Weights of a small GPT-style language model, trained from scratch on English Wikipedia: a variant of Adam for these matrices, 7322 steps.
Each number is 50 + 12 x the weight over its row's rms, rounded and kept within 0 to 99. Layers, rows and columns count from 0. The size before them is the row's rms in percent of the matrix's.

# layer 3 MLP up, 1728x512, rms 0.0401, rows 1437-1491, columns 384-511
101:49 55 40 72 63 64 67 45 53 33 59 57 40 56 57 26 62 78 53 64 72 62 59 34 78 36 30 55 67 48 43 21 36 44 50 52 62 30 52 58 55 59 58 68 47 70 47 12 51 67 56 63 62 54 40 66 41 57 55 39 38 42 47 54 47 64 51 31 56 41 48 38 57 41 44 52 39 44 61 54 32 53 60 22 60 56 45 63 70 52 47 34 42 51 63 55 76 51 42 68 63 50 40 35 45 21 44 63 67 41 42 39 59 48 35 54 59 45 55 35 35 39 43 51 64 39 49 61
109:58 43 29 39 86 56 30 21 47 55 56 48 62 41 61 53 46 29 49 61 60 25 68 47 33 38 29 30 57 57 49 66 37 24 58 67 49 48 54 48 40 42 63 49 52 65 63 59 39 62 80 45 66 45 40 40 34 62 49 42 34 50 51 58 35 61 38 28 72 68 57 56 61 36 44 50 26 41 55 62 50 47 24 49 51 61 41 52 58 43 63 28 49 56 44 58 51 43 52 49 52 54 52 41 40 42 33 44 21 57 43 53 66 61 45 60 48 57 59 66 57 52 59 53 43 34 40 61
095:43 45 43 36 54 57 68 39 52 67 52 54 40 49 51 65 65 47 18 77 45 38 63 38 38 48 30 54 58 55 45 38 46 49 59 48 58 72 47 40 65 47 60 57 80 64 33 54 46 40 64 50 65 58 38 51 36 58 47 35 56 51 49 70 67 28 59 40 68 45 29 54 47 55 65 43 65 59 48 52 54 41 43 37 47 62 44 41 60 46 41 53 35 48 61 38 73 42 53 45 39 34 38 46 44 57 59 32 36 43 31 27 45 35 31 12 74 58 57 43 44 37 54 52 56 42 64 39
092:54 57 46 35 39 41 48 34 57 42 47 50 51 43 55 65 43 57 57 30 49 42 26 54 62 69 47 62 69 47 52 52 55 42 83 47 48 46 41 58 37 58 36 46 67 57 59 43 29 50 47 39 36 46 45 53 49 46 34 50 57 44 54 46 76 64 46 71 69 58 37 19 60 39 49 48 47 46 73 55 69 32 43 55 45 66 30 44 53 38 61 73 46 49 35 59 64 61 59 51 40 43 51 57 43 63 52 51 43 50 48 48 49 46 48 56 27 56 42 53 34 56 55 48 29 30 62 38
098:36 45 32 57 33 51 54 85 48 60 58 50 62 50 38 64 60 66 49 57 55 52 54 41 30 53 53 28 31 54 55 30 52 45 59 49 36 68 52 49 59 59 47 53 55 57 40 64 49 36 18 37 57 45 40 48 62 40 47 44 40 56 44 56 61 44 68 42 57 64 52 55 59 50 40 31 31 58 59 88 33 72 67 15 58 33 32 64 63 41 37 30 65 13 60 47 35 20 44 76 40 43 46 45 58 65 52 43 60 44 57 51 42 37 52 56 27 58 60 51 51 62 54 37 35 41 70 53
096:69 43 48 63 55 34 43 74 51 49 58 62 45 53 26 41 45 67 44 32 45 65 45 54 54 51 49 61 69 66 50 54 42 34 55 35 50 43 46 68 47 61 27 40 16 25 61 59 37 51 52 46 54 63 57 72 65 37 62 32 33 42 50 48 37 52 53 57 71 59 54 66 59 48 56 39 59 49 49 40 44 41 33 42 46 45 53 49 58 44 43 32 71 57 39 37 44 48 52 48 41 31 54 48 41 59 35 49 43 72 44 60 40 64 56 62 46 67 29 58 60 41 62 49 74 44 30 52
102:50 61 49 37 45 39 32 50 50 56 42 49 56 34 66 64 52 31 61 54 49 42 44 33 34 50 35 53 40 49 52 72 56 77 37 45 57 47 28 38 42 47 13 58 69 43 60 64 50 50 67 54 53 53 48 55 59 33 40 67 53 48 35 61 65 59 68 73 38 56 53 54 35 24 58 61 43 65 59 55 51 59 57 53 40 50 63 39 60 49 42 70 49 68 53 61 65 62 59 46 22 51 53 51 42 39 57 72 35 62 52 36 52 79 47 66 47 66 43 60 15 47 53 47 50 62 55 57
096:28 53 56 59 53 29 51 36 57 33 40 31 53 49 58 35 60 54 54 52 43 61 24 33 28 50 64 71 35 43 55 56 56 58 52 61 28 49 41 64 42 49 60 32 34 57 52 58 37 66 28 53 47 51 52 56 60 51 61 36 47 46 32 59 52 45 45 44 45 52 50 55 64 40 28 51 35 36 31 50 42 56 39 32 53 44 43 48 39 32 61 38 75 40 55 49 20 43 44 41 44 49 55 70 55 50 51 64 78 56 63 67 36 50 32 52 36 53 60 28 66 35 65 62 67 49 39 53
092:28 55 63 62 36 65 46 57 44 58 59 58 48 43 61 71 78 56 43 69 52 56 48 43 66 50 52 49 24 38 52 43 56 48 54 54 36 41 50 16 26 41 37 52 54 54 58 50 42 38 55 50 36 62 48 69 27 64 46 56 52 43 33 51 66 36 73 67 70 48 50 59 63 34 63 36 49 51 44 63 44 53 59 92 37 54 53 53 52 64 42 61 50 43 57 60 39 43 35 61 59 44 43 31 69 41 55 43 60 66 37 43 57 59 32 44 43 42 51 46 46 30 58 51 33 50 51 59
103:38 68 46 50 38 57 36 57 48 60 47 69 54 37 70 40 51 62 58 50 48 54 48 69 56 45 34 59 57 43 30 46 63 41 46 39 25 33 50 22 36 47 50 67 60 50 56 45 47 28 57 86 33 53 76 61 56 38 63 41 44 52 35 56 61 25 53 66 52 54 45 54 51 48 64 36 56 52 49 61 58 63 47 53 30 44 72 63 61 47 56 63 60 35 45 64 45 55 51 47 27 53 51 36 34 61 50 44 55 55 42 47 45 55 79 31 39 56 77 71 34 51 55 59 56 44 61 43
104:62 50 57 43 62 53 56 35 35 42 51 47 56 42 35 39 51 62 48 54 68 81 53 44 68 68 42 28 37 43 14 63 52 56 35 25 22 39 42 28 52 74 49 66 45 53 22 54 53 45 41 63 44 49 63 46 56 48 49 53 51 60 40 65 48 64 44 56 44 69 30 47 35 64 54 57 53 49 58 49 54 49 52 45 44 55 59 28 37 77 48 64 56 35 51 48 64 54 54 43 46 41 51 60 51 59 47 47 37 43 61 44 36 76 81 36 51 43 40 54 34 25 58 43 62 53 55 55
099:48 71 54 38 48 50 47 54 59 47 57 38 60 46 81 51 28 62 46 42 55 64 49 40 67 59 66 32 45 28 70 35 31 63 38 34 47 56 56 30 49 55 25 51 48 35 53 35 44 76 70 64 60 41 78 56 36 78 39 65 77 50 48 47 53 49 56 59 44 49 55 58 67 58 40 29 38 53 50 47 47 50 75 46 35 74 39 36 61 37 39 49 18 65 48 43 51 63 45 45 37 30 49 49 49 46 84 60 33 33 44 63 34 49 48 57 51 55 53 62 73 49 30 39 41 43 57 50
095:51 50 51 54 45 76 53 44 65 49 44 58 38 76 58 51 39 52 34 42 26 71 53 61 64 54 48 56 43 76 70 48 55 48 70 58 63 55 49 56 49 43 43 27 46 51 37 67 53 57 54 80 66 27 50 44 44 35 64 41 66 50 30 51 45 30 53 40 38 53 47 46 27 47 59 57 65 44 43 28 37 53 41 44 39 50 49 68 38 51 69 73 61 20 50 44 72 52 48 63 66 47 69 53 42 35 32 40 49 53 56 60 40 62 41 39 46 51 32 53 56 50 63 28 39 67 25 36
100:65 52 48 61 49 50 56 46 72 69 59 45 67 39 42 52 51 52 55 32 43 39 52 40 45 37 50 41 66 46 58 48 58 71 79 25 59 40 34 54 36 49 60 26 54 41 47 45 60 57 41 65 34 36 49 63 51 46 45 60 67 55 37 66 71 33 39 67 59 31 38 54 41 54 62 58 64 70 53 67 64 49 34 35 48 59 80 63 35 54 48 57 44 52 55 49 61 27 53 42 37 52 26 29 55 45 59 54 67 44 62 59 51 40 54 57 54 72 63 46 43 54 51 59 51 71 58 65
090:51 43 34 61 62 48 56 40 61 54 36 54 45 60 37 52 46 39 61 46 28 78 61 52 28 41 55 30 46 46 57 40 48 54 61 44 71 33 46 34 42 47 32 28 48 44 47 49 33 28 68 61 39 63 71 50 53 43 40 58 49 40 39 66 80 57 47 67 51 61 38 52 35 26 34 47 60 44 56 39 47 52 62 56 47 47 51 55 56 65 36 56 58 73 57 33 56 21 82 56 42 48 39 20 61 61 56 49 70 49 36 38 45 58 42 82 80 36 55 51 60 54 62 48 54 37 63 41
106:45 68 41 46 47 35 55 69 48 53 36 59 56 60 28 46 73 66 63 65 48 58 41 36 37 65 58 54 31 41 07 48 29 49 67 71 46 54 56 60 58 64 48 65 48 25 37 32 44 54 65 61 43 40 76 59 58 76 46 44 49 64 51 56 44 52 43 43 57 43 60 38 44 45 31 41 69 54 53 65 57 68 38 59 61 55 59 44 44 46 68 47 62 78 52 53 60 27 32 80 48 62 47 53 64 51 59 43 52 60 64 54 41 49 52 42 51 59 55 47 39 55 78 56 61 65 53 61
099:56 34 50 73 46 31 69 48 62 46 51 52 50 54 14 60 38 53 70 52 48 60 30 54 61 65 45 54 43 32 27 50 36 73 61 57 48 35 40 43 62 68 65 36 54 57 48 35 70 55 51 51 57 60 67 71 49 60 67 51 49 52 48 33 61 60 50 66 50 54 64 39 41 57 59 47 39 42 66 64 57 64 39 52 33 34 71 65 48 52 48 66 60 52 34 48 53 65 51 29 51 45 54 61 51 66 35 55 53 70 47 48 45 59 60 43 59 45 42 38 32 51 24 54 75 39 35 54
094:39 44 48 43 53 72 29 47 64 50 73 33 59 67 46 50 40 48 29 57 52 35 62 37 51 60 58 57 35 60 35 64 78 48 46 36 39 31 39 56 58 54 40 69 35 40 53 35 54 36 66 50 47 30 39 42 84 50 38 35 39 35 44 41 35 56 48 57 41 52 37 47 64 68 58 76 34 47 50 61 54 24 49 61 52 47 40 39 47 61 49 53 29 52 47 38 56 31 56 57 41 52 36 54 43 56 48 49 26 39 51 54 73 40 60 32 49 30 45 67 61 52 55 39 60 39 39 46
112:35 47 51 60 64 49 38 57 60 35 50 36 50 51 61 58 64 61 58 35 63 45 66 58 46 49 48 59 35 35 49 54 46 35 41 49 32 40 61 76 40 45 54 35 52 41 40 47 52 72 32 43 36 61 70 32 37 59 44 36 55 49 41 69 52 65 65 21 37 76 28 41 28 64 56 55 39 42 68 30 37 43 35 47 61 60 63 45 53 57 51 57 90 56 46 52 28 53 31 56 41 76 56 52 53 57 50 37 42 59 40 31 49 24 53 59 32 37 53 66 34 52 37 67 43 50 52 56
108:39 53 65 61 51 50 61 42 46 35 62 37 76 50 30 42 44 52 60 27 51 48 62 35 33 37 35 70 57 47 31 52 53 28 25 51 49 59 64 60 68 72 46 40 44 69 62 45 51 77 27 66 45 61 55 37 49 44 59 57 60 50 63 42 58 57 51 56 55 53 55 43 59 45 52 44 57 51 39 42 54 43 52 47 56 31 44 63 30 45 47 38 49 43 39 62 47 57 32 78 65 65 67 35 44 39 60 59 52 51 40 51 53 50 36 48 22 57 36 57 46 43 69 69 67 57 33 47
093:44 47 47 42 76 44 60 57 54 60 60 43 62 44 57 40 53 55 45 58 57 71 29 46 56 41 52 29 56 47 50 61 35 37 35 50 46 62 58 27 65 40 58 72 39 50 50 58 43 52 62 49 46 65 47 44 63 38 51 91 48 27 50 67 58 40 32 64 47 56 55 68 47 55 33 33 39 28 60 60 26 54 67 48 46 70 49 46 61 58 68 36 40 26 50 35 47 30 60 49 61 65 47 48 41 65 51 57 72 61 27 52 42 24 60 25 66 72 43 56 38 37 45 42 46 27 46 34
102:71 52 45 37 43 54 26 46 67 37 51 57 48 62 43 65 50 37 47 28 55 54 38 67 45 74 52 52 50 64 56 54 52 32 50 55 41 59 18 31 48 49 52 53 57 52 47 44 57 56 39 33 33 28 75 70 52 49 54 43 38 55 63 46 32 63 30 41 46 50 56 51 65 50 37 39 65 62 52 32 36 48 57 57 69 37 58 54 57 63 72 52 56 43 37 52 38 76 42 65 59 59 75 45 57 43 39 58 37 73 36 48 37 61 36 65 65 55 35 52 69 67 62 54 38 24 67 56
101:40 50 51 56 51 32 49 67 63 47 45 42 43 40 55 43 56 45 64 49 55 42 53 38 56 29 47 50 52 52 39 38 70 40 43 49 55 51 44 20 37 75 55 81 40 73 57 51 38 48 57 42 36 61 59 47 32 47 37 69 33 48 44 56 51 36 63 61 36 50 34 59 60 46 64 49 17 59 86 44 65 65 60 40 57 62 54 44 47 39 44 49 31 48 61 53 57 30 33 43 32 51 29 63 56 61 68 45 51 37 56 36 83 52 55 76 50 57 53 69 44 37 27 59 57 57 48 55
097:57 36 30 28 13 65 59 63 62 58 55 64 69 50 76 32 46 57 55 38 53 45 61 69 65 27 54 53 37 58 31 84 42 42 42 64 57 72 69 46 61 41 61 56 55 49 48 63 48 64 55 70 67 43 51 49 59 59 47 58 57 72 41 46 45 51 49 66 48 38 46 27 56 48 55 42 39 60 44 50 46 41 34 49 62 58 36 41 33 54 70 49 42 46 57 60 61 42 46 32 32 53 33 65 56 60 53 65 48 74 63 55 44 54 57 63 38 47 54 52 27 60 41 41 44 41 66 51
095:51 51 60 35 33 47 56 44 51 48 74 53 62 79 51 62 74 34 66 37 60 59 34 73 42 46 41 59 42 39 25 52 58 65 40 71 45 36 44 49 49 44 39 26 57 69 50 65 56 64 52 46 45 35 71 46 55 32 40 54 61 55 69 61 22 59 56 12 44 40 81 76 47 52 54 45 60 33 36 50 55 58 58 49 54 39 47 31 39 61 67 65 62 44 45 68 43 32 47 79 70 79 58 57 45 41 40 53 63 43 64 52 48 23 20 52 49 46 42 62 59 45 70 41 54 63 34 61
094:74 49 44 61 57 63 68 70 37 43 70 52 43 52 46 31 50 60 40 66 32 61 59 62 50 66 42 48 57 57 48 46 58 36 68 45 34 35 57 63 50 31 35 40 47 40 38 52 45 40 58 61 45 49 41 50 60 60 34 48 51 73 51 84 52 40 43 49 43 65 54 51 39 54 57 52 30 73 41 56 25 62 47 45 49 55 53 55 45 48 43 57 50 61 76 41 56 31 47 59 41 30 48 59 44 59 34 36 58 36 46 42 46 40 74 56 48 63 56 45 63 63 47 42 52 54 49 46
100:69 42 64 41 40 30 49 42 62 59 16 65 28 66 31 58 36 44 58 47 56 58 38 45 55 39 29 73 46 41 61 50 80 46 37 66 44 34 40 36 25 31 45 42 43 54 88 41 38 50 50 50 44 40 45 48 55 51 56 58 49 61 57 44 55 75 36 35 53 43 42 43 54 55 41 33 28 52 50 43 51 49 58 68 49 24 67 40 58 30 47 24 51 53 37 61 54 68 43 39 27 63 46 71 55 47 68 39 63 40 56 47 37 31 39 56 29 48 66 52 42 35 61 73 25 69 45 37
095:32 39 55 58 52 62 56 37 39 57 45 55 40 50 50 50 40 47 66 51 43 45 67 61 39 59 49 52 52 76 54 58 54 42 41 49 48 49 48 50 68 74 43 47 32 51 39 47 56 38 45 44 48 57 48 58 57 54 53 29 49 61 42 66 59 70 39 31 48 51 31 50 54 68 56 63 63 47 50 39 31 36 36 49 38 35 50 48 47 75 51 57 67 54 77 56 47 46 40 71 75 43 32 37 46 50 56 47 46 50 67 52 36 57 18 47 53 33 52 50 42 24 48 57 66 73 40 50
106:30 66 36 50 43 51 59 57 56 44 51 57 59 27 60 23 48 71 44 61 46 54 29 45 52 66 61 33 36 58 47 46 48 57 25 52 46 67 40 59 59 48 70 40 65 56 54 54 49 63 53 40 56 58 36 40 50 54 61 42 52 53 58 47 23 50 59 45 45 56 50 44 51 58 56 59 56 49 18 70 45 50 45 53 17 39 59 58 44 48 63 42 59 36 79 39 65 44 32 50 36 39 60 39 34 53 47 78 34 63 44 54 52 53 65 46 46 54 56 61 40 56 59 45 45 45 53 56
103:49 50 60 26 34 56 46 40 47 59 45 62 56 57 49 47 60 32 59 49 61 69 49 60 56 41 52 57 41 38 38 51 50 24 38 59 53 47 67 42 50 51 47 60 53 68 48 68 27 42 41 49 38 36 30 42 47 44 47 37 42 56 61 36 48 55 61 56 24 45 52 50 51 64 62 46 74 43 39 49 46 42 65 42 80 62 48 67 42 63 68 30 69 35 38 44 42 50 39 52 32 76 47 67 49 39 52 47 63 55 37 41 59 42 37 59 44 26 57 61 52 62 50 63 41 68 32 48
100:58 49 75 27 49 63 48 41 43 55 70 56 43 46 53 46 52 48 48 37 64 37 46 40 50 50 50 50 53 38 31 42 44 25 62 34 46 29 54 31 45 42 60 43 24 69 50 58 65 45 38 70 38 67 63 50 53 71 54 67 45 52 74 37 52 46 56 32 67 35 54 49 63 53 43 44 29 52 28 41 54 53 29 49 37 71 61 56 47 64 34 32 33 56 47 43 38 59 54 52 62 51 62 57 50 58 88 88 66 46 47 42 59 40 31 24 58 64 52 35 23 46 40 59 65 43 41 56
094:41 77 36 53 38 47 70 50 46 44 55 39 51 57 31 53 61 47 56 74 47 59 54 67 49 39 39 54 60 52 48 43 45 47 49 29 49 47 41 37 48 47 28 80 68 61 49 51 49 63 43 54 40 47 55 52 46 33 46 42 81 58 34 60 67 78 72 46 55 41 36 30 50 56 57 50 69 41 57 44 42 65 51 54 35 38 51 55 56 52 76 51 52 47 45 51 57 58 43 53 52 36 50 71 38 61 39 31 44 39 42 32 41 51 24 27 37 40 53 59 37 61 58 36 56 56 60 52
111:44 55 31 58 62 35 56 60 48 53 31 48 57 42 35 53 52 64 67 45 43 53 54 58 25 48 22 69 36 40 31 52 50 75 49 43 51 38 41 60 57 59 54 51 51 63 44 44 65 47 52 28 39 40 69 43 55 60 52 63 54 53 57 47 39 46 55 49 52 68 59 34 32 52 45 48 68 57 75 54 62 39 46 50 45 62 47 46 42 61 61 60 64 43 49 56 67 22 56 40 61 38 56 64 63 57 51 52 26 60 58 50 63 52 49 44 53 67 50 42 40 54 56 36 33 58 53 37
094:45 49 32 50 36 32 48 50 48 56 64 57 47 47 52 56 63 57 48 51 50 34 45 33 29 44 66 59 40 72 41 36 63 59 60 28 48 54 19 37 33 47 60 66 38 59 52 43 30 39 62 42 64 21 57 67 41 47 31 58 42 59 45 36 48 35 51 63 34 60 49 44 39 52 57 62 76 59 39 72 59 38 59 69 61 45 52 45 52 52 48 49 40 44 63 39 31 37 61 64 70 52 59 47 46 36 61 53 61 46 69 49 56 61 39 52 44 58 46 56 45 79 50 51 53 50 49 49
091:52 55 47 46 56 45 28 49 42 38 29 46 32 70 51 42 63 66 44 42 50 64 54 40 36 70 88 58 54 48 41 58 51 56 43 29 45 55 34 53 49 30 59 68 56 52 39 73 26 15 46 60 65 67 32 57 55 52 36 53 54 55 76 43 49 55 40 49 59 52 67 43 45 66 37 50 58 57 46 55 43 54 47 68 48 32 57 35 43 67 39 53 63 52 41 42 54 47 43 72 52 58 42 54 48 50 39 52 56 53 46 22 56 45 37 35 40 33 50 57 55 41 61 47 35 62 43 68
096:46 64 65 56 71 37 22 47 20 47 47 41 47 38 41 40 74 58 63 52 47 56 78 33 56 46 49 36 59 44 23 67 24 42 46 61 36 51 46 68 40 31 77 44 40 45 44 63 52 36 54 33 51 37 55 49 65 57 40 50 51 47 59 51 52 61 63 33 43 42 37 50 63 69 45 51 76 62 40 55 48 63 32 44 70 50 57 46 66 34 58 45 45 45 33 40 33 51 61 55 48 61 48 58 55 54 34 44 38 57 67 50 57 39 50 31 31 56 66 39 52 50 48 45 60 66 39 57
088:49 61 67 37 55 34 46 73 56 43 70 53 58 42 44 37 44 48 75 69 60 59 37 41 59 57 72 25 39 39 39 51 62 35 59 71 62 58 51 22 56 24 49 54 29 78 41 63 54 51 31 51 68 32 47 51 51 47 58 42 56 56 46 37 48 62 34 23 32 37 57 34 57 50 41 49 40 56 55 41 60 53 42 77 70 54 37 38 54 72 50 67 56 53 60 55 50 44 56 55 26 74 55 65 64 37 45 57 60 33 48 40 35 72 39 55 68 40 56 56 59 42 38 36 35 41 56 59
107:53 59 50 49 50 39 38 60 57 56 57 45 52 60 51 61 57 33 48 35 60 58 45 58 35 57 73 37 38 67 58 57 67 61 37 26 56 47 73 22 69 44 47 46 42 44 40 47 65 45 72 37 78 42 57 54 32 52 49 42 48 58 44 71 54 47 47 77 26 28 48 53 47 48 52 61 40 52 64 54 34 58 49 36 46 46 59 44 38 54 48 46 55 61 55 73 31 40 51 40 56 52 39 57 89 48 52 48 63 34 35 70 46 56 64 50 45 58 56 59 70 50 50 37 38 54 47 54
106:58 47 43 32 53 40 49 47 54 68 33 47 47 39 52 63 48 63 60 39 43 41 53 60 21 47 63 50 54 50 46 48 60 62 64 49 56 40 54 53 49 64 38 63 56 59 53 62 70 40 40 57 35 63 59 44 52 32 38 55 41 35 54 56 41 26 33 56 57 49 33 44 62 28 54 52 61 42 49 66 52 39 54 45 15 43 34 46 47 50 51 55 44 26 46 57 68 41 67 67 51 58 57 44 27 57 59 48 47 58 44 44 40 40 65 53 58 51 63 31 39 46 63 60 51 38 56 41
094:49 49 49 29 51 53 63 52 61 37 49 47 56 60 58 53 76 51 70 45 51 49 51 45 44 62 47 36 41 51 45 22 52 39 55 44 68 52 70 41 56 36 49 59 72 60 44 55 20 40 56 43 56 55 45 46 37 53 57 59 56 46 77 45 65 47 34 27 65 50 44 66 56 65 29 38 54 66 28 39 43 40 22 59 46 38 55 31 43 51 60 44 53 41 52 44 68 56 46 67 37 33 55 48 43 48 52 50 44 66 33 51 41 41 26 50 69 67 51 42 38 22 33 54 65 53 53 69
091:74 53 43 61 61 57 27 22 66 60 21 36 59 63 37 45 48 29 50 37 68 52 45 51 48 52 46 64 38 81 51 51 32 52 41 37 49 37 28 61 57 50 34 33 44 66 62 49 40 59 78 55 55 71 43 59 49 41 36 69 29 66 26 62 47 37 62 44 57 54 47 54 55 44 53 41 60 28 61 48 58 50 49 61 53 49 60 51 47 69 47 47 58 66 55 61 41 67 51 43 37 59 29 40 64 60 72 39 42 47 48 43 37 39 30 40 47 59 29 57 58 58 43 63 46 56 43 40
097:50 42 53 55 57 49 62 39 61 67 56 41 38 53 54 48 55 68 51 12 54 46 56 65 56 67 41 45 59 64 42 45 43 52 62 56 76 20 52 37 54 57 53 47 46 57 49 41 38 43 83 62 45 57 65 79 35 47 50 39 44 37 47 48 43 63 33 51 51 44 42 45 50 41 28 40 32 38 80 59 44 37 39 12 51 75 51 48 54 45 55 45 52 40 42 59 71 48 57 60 54 43 49 53 57 36 58 54 49 56 34 46 61 50 47 32 49 58 37 75 42 34 43 44 65 51 39 59
089:35 57 44 58 57 40 58 41 58 55 71 47 40 66 46 52 39 54 54 43 36 52 45 51 45 60 75 68 33 47 46 50 42 57 43 50 58 60 39 64 35 68 43 50 69 54 49 53 54 48 44 43 59 33 53 60 43 41 54 40 30 54 50 55 49 43 38 31 36 55 42 52 63 43 21 70 52 53 29 68 32 54 72 41 56 23 79 69 53 44 57 55 67 65 49 37 38 56 73 58 64 71 47 52 56 48 53 42 56 52 54 60 35 57 46 34 42 23 40 59 50 70 66 34 50 45 45 38
091:40 73 48 47 38 42 52 63 58 50 35 67 43 69 46 31 39 50 49 46 57 53 64 51 49 29 58 61 61 66 72 63 53 49 64 12 70 63 73 37 34 81 53 65 45 53 62 49 34 58 40 60 40 44 50 68 27 53 44 62 55 47 53 65 53 63 39 72 56 13 46 61 42 50 56 49 52 62 32 55 36 59 26 45 78 59 52 40 42 85 60 70 49 57 56 33 86 41 45 67 55 50 32 45 42 50 61 48 56 39 58 21 74 54 51 55 36 45 51 69 45 57 47 43 54 57 24 55
101:63 50 38 37 50 67 60 50 46 60 44 52 56 58 34 65 46 70 48 45 37 72 38 60 49 53 44 76 54 29 54 41 42 50 47 29 48 70 38 27 58 61 44 43 47 45 71 48 59 58 53 59 57 28 65 53 44 54 40 46 53 45 42 45 59 45 40 33 46 66 42 61 63 59 24 63 73 40 55 37 37 13 49 43 62 46 35 44 62 38 57 49 68 64 38 35 48 29 53 50 44 51 55 82 64 64 30 50 56 72 58 61 75 48 58 28 43 59 19 39 38 59 51 93 34 50 38 53
101:55 65 72 44 41 30 34 36 37 43 63 80 59 64 50 47 53 37 68 41 64 43 64 61 56 49 73 55 59 65 46 71 61 52 48 48 67 60 37 60 59 50 37 69 55 44 67 44 48 13 52 58 59 56 47 45 40 58 47 58 49 64 60 42 42 27 40 67 58 45 28 34 37 37 46 66 36 59 62 50 66 57 53 43 38 49 62 53 41 64 38 59 41 41 63 56 54 53 45 62 44 36 55 64 42 66 72 41 61 74 54 54 35 46 52 59 67 53 68 56 48 43 70 47 60 57 59 69
107:78 45 61 52 32 40 68 62 49 48 63 54 45 67 61 29 70 50 50 53 44 50 43 80 68 33 27 42 50 23 63 42 17 60 66 54 48 43 54 48 54 44 80 38 51 61 39 49 57 62 57 65 46 45 55 65 42 44 34 33 46 43 35 41 27 59 64 73 54 39 37 40 48 66 44 64 46 34 47 54 29 45 60 35 52 69 35 37 59 71 57 57 43 62 58 46 48 54 50 33 39 53 43 53 41 71 38 47 36 46 63 49 50 52 49 42 44 57 47 41 38 65 57 67 43 37 60 61
098:31 58 73 49 59 55 43 61 47 26 52 44 34 40 54 39 42 50 62 46 49 66 82 46 78 57 38 64 50 62 37 40 49 40 51 60 32 53 39 34 61 35 76 51 56 40 45 53 50 57 35 50 52 44 51 53 35 46 41 44 63 40 62 29 29 41 36 33 39 58 41 35 56 73 64 43 42 60 55 56 67 27 48 31 52 42 38 75 62 72 36 59 72 33 40 61 43 74 43 60 63 39 36 47 63 55 41 48 43 47 62 53 74 24 42 42 44 30 58 41 41 24 40 59 59 63 56 42
102:53 49 20 53 53 55 55 65 47 58 59 34 61 63 16 44 34 39 53 44 48 60 42 57 55 29 39 80 52 47 73 59 66 81 84 42 28 68 56 90 63 54 73 68 51 46 34 67 43 41 50 66 62 59 57 44 49 46 69 49 53 59 46 76 52 39 51 53 31 50 62 52 42 73 55 50 50 47 51 53 67 52 54 51 55 40 57 72 74 47 54 59 75 56 51 65 59 54 54 49 46 49 57 40 58 39 65 51 35 40 51 56 49 51 67 30 38 57 33 40 53 60 61 38 60 40 32 41
092:60 38 32 41 53 67 64 58 47 38 55 28 50 75 42 43 60 48 37 42 48 26 50 57 50 44 43 39 60 62 64 56 50 59 52 61 41 36 54 69 42 44 60 45 44 64 55 49 47 43 39 44 61 68 44 39 60 43 45 53 33 47 53 42 53 45 80 65 55 56 43 56 45 55 63 40 25 51 47 40 69 55 77 49 26 26 61 56 42 44 50 63 59 51 72 39 43 30 61 60 51 42 49 43 65 43 39 47 42 41 41 47 59 40 59 57 46 53 60 42 38 58 54 39 43 51 64 53
094:40 66 55 55 56 40 42 47 42 33 60 64 49 56 49 37 50 41 52 44 49 38 47 43 34 44 63 56 66 43 46 61 50 49 53 40 47 54 62 43 59 66 39 38 43 55 40 70 55 64 27 41 38 25 56 50 54 60 40 48 55 53 66 34 61 61 59 30 40 63 68 51 27 39 65 67 46 44 51 49 49 52 41 64 52 60 65 15 68 48 46 68 33 70 54 43 36 62 40 19 46 58 49 53 60 66 60 55 50 56 41 33 43 60 40 34 39 42 42 68 65 40 64 48 43 54 24 46
098:69 41 45 54 44 71 69 48 75 55 38 60 25 59 38 51 41 57 39 44 35 43 43 45 65 48 64 46 51 54 55 79 52 65 42 53 56 70 50 44 48 39 30 47 42 47 49 43 69 52 55 53 64 27 53 59 55 23 35 56 60 41 34 54 55 51 46 54 53 60 37 51 40 50 73 42 60 46 38 63 41 30 53 46 30 66 59 39 50 70 55 55 30 50 71 46 69 46 52 36 54 49 48 30 37 57 53 55 52 10 14 34 63 27 55 68 43 64 38 44 59 66 57 60 60 48 51 43
123:52 45 36 50 46 60 56 49 38 56 46 52 32 34 45 44 55 70 10 45 40 67 49 52 44 55 62 46 64 59 44 54 66 42 36 49 49 63 48 52 47 61 47 67 63 48 45 47 70 17 50 53 73 59 38 44 36 29 34 48 28 56 39 64 49 46 29 76 66 43 52 49 35 26 75 55 51 48 34 43 50 33 59 60 33 22 48 42 23 32 38 44 53 39 47 42 63 59 47 46 64 32 63 54 36 49 41 58 49 59 41 70 53 46 63 32 45 57 55 48 56 77 43 71 57 64 51 62
100:52 57 55 53 46 41 28 77 52 38 51 40 18 36 59 54 65 82 52 52 57 36 19 28 62 52 46 53 46 55 64 34 50 57 56 59 67 33 47 63 66 45 45 52 60 42 51 60 39 48 49 31 50 29 33 42 47 45 64 31 52 31 53 64 51 47 49 61 56 41 51 39 54 42 56 43 58 55 51 38 49 69 41 31 37 60 42 42 57 49 52 45 45 48 59 47 63 41 44 56 56 22 42 39 60 50 49 65 58 71 66 50 57 53 54 49 32 74 51 48 16 43 42 39 49 58 40 55
099:60 44 50 34 58 46 60 55 45 51 69 53 32 54 45 48 42 43 56 51 53 45 49 54 36 53 76 37 51 44 41 32 35 55 47 55 49 39 57 44 50 53 59 49 45 61 44 48 36 59 50 40 42 70 54 45 78 45 70 52 50 42 56 51 63 47 44 45 47 85 56 53 58 62 39 47 66 48 58 47 63 59 40 53 63 45 84 56 48 42 56 55 45 58 30 31 42 63 44 35 45 44 43 56 54 67 50 49 56 78 54 35 47 51 60 62 62 35 48 64 54 33 49 31 41 52 31 32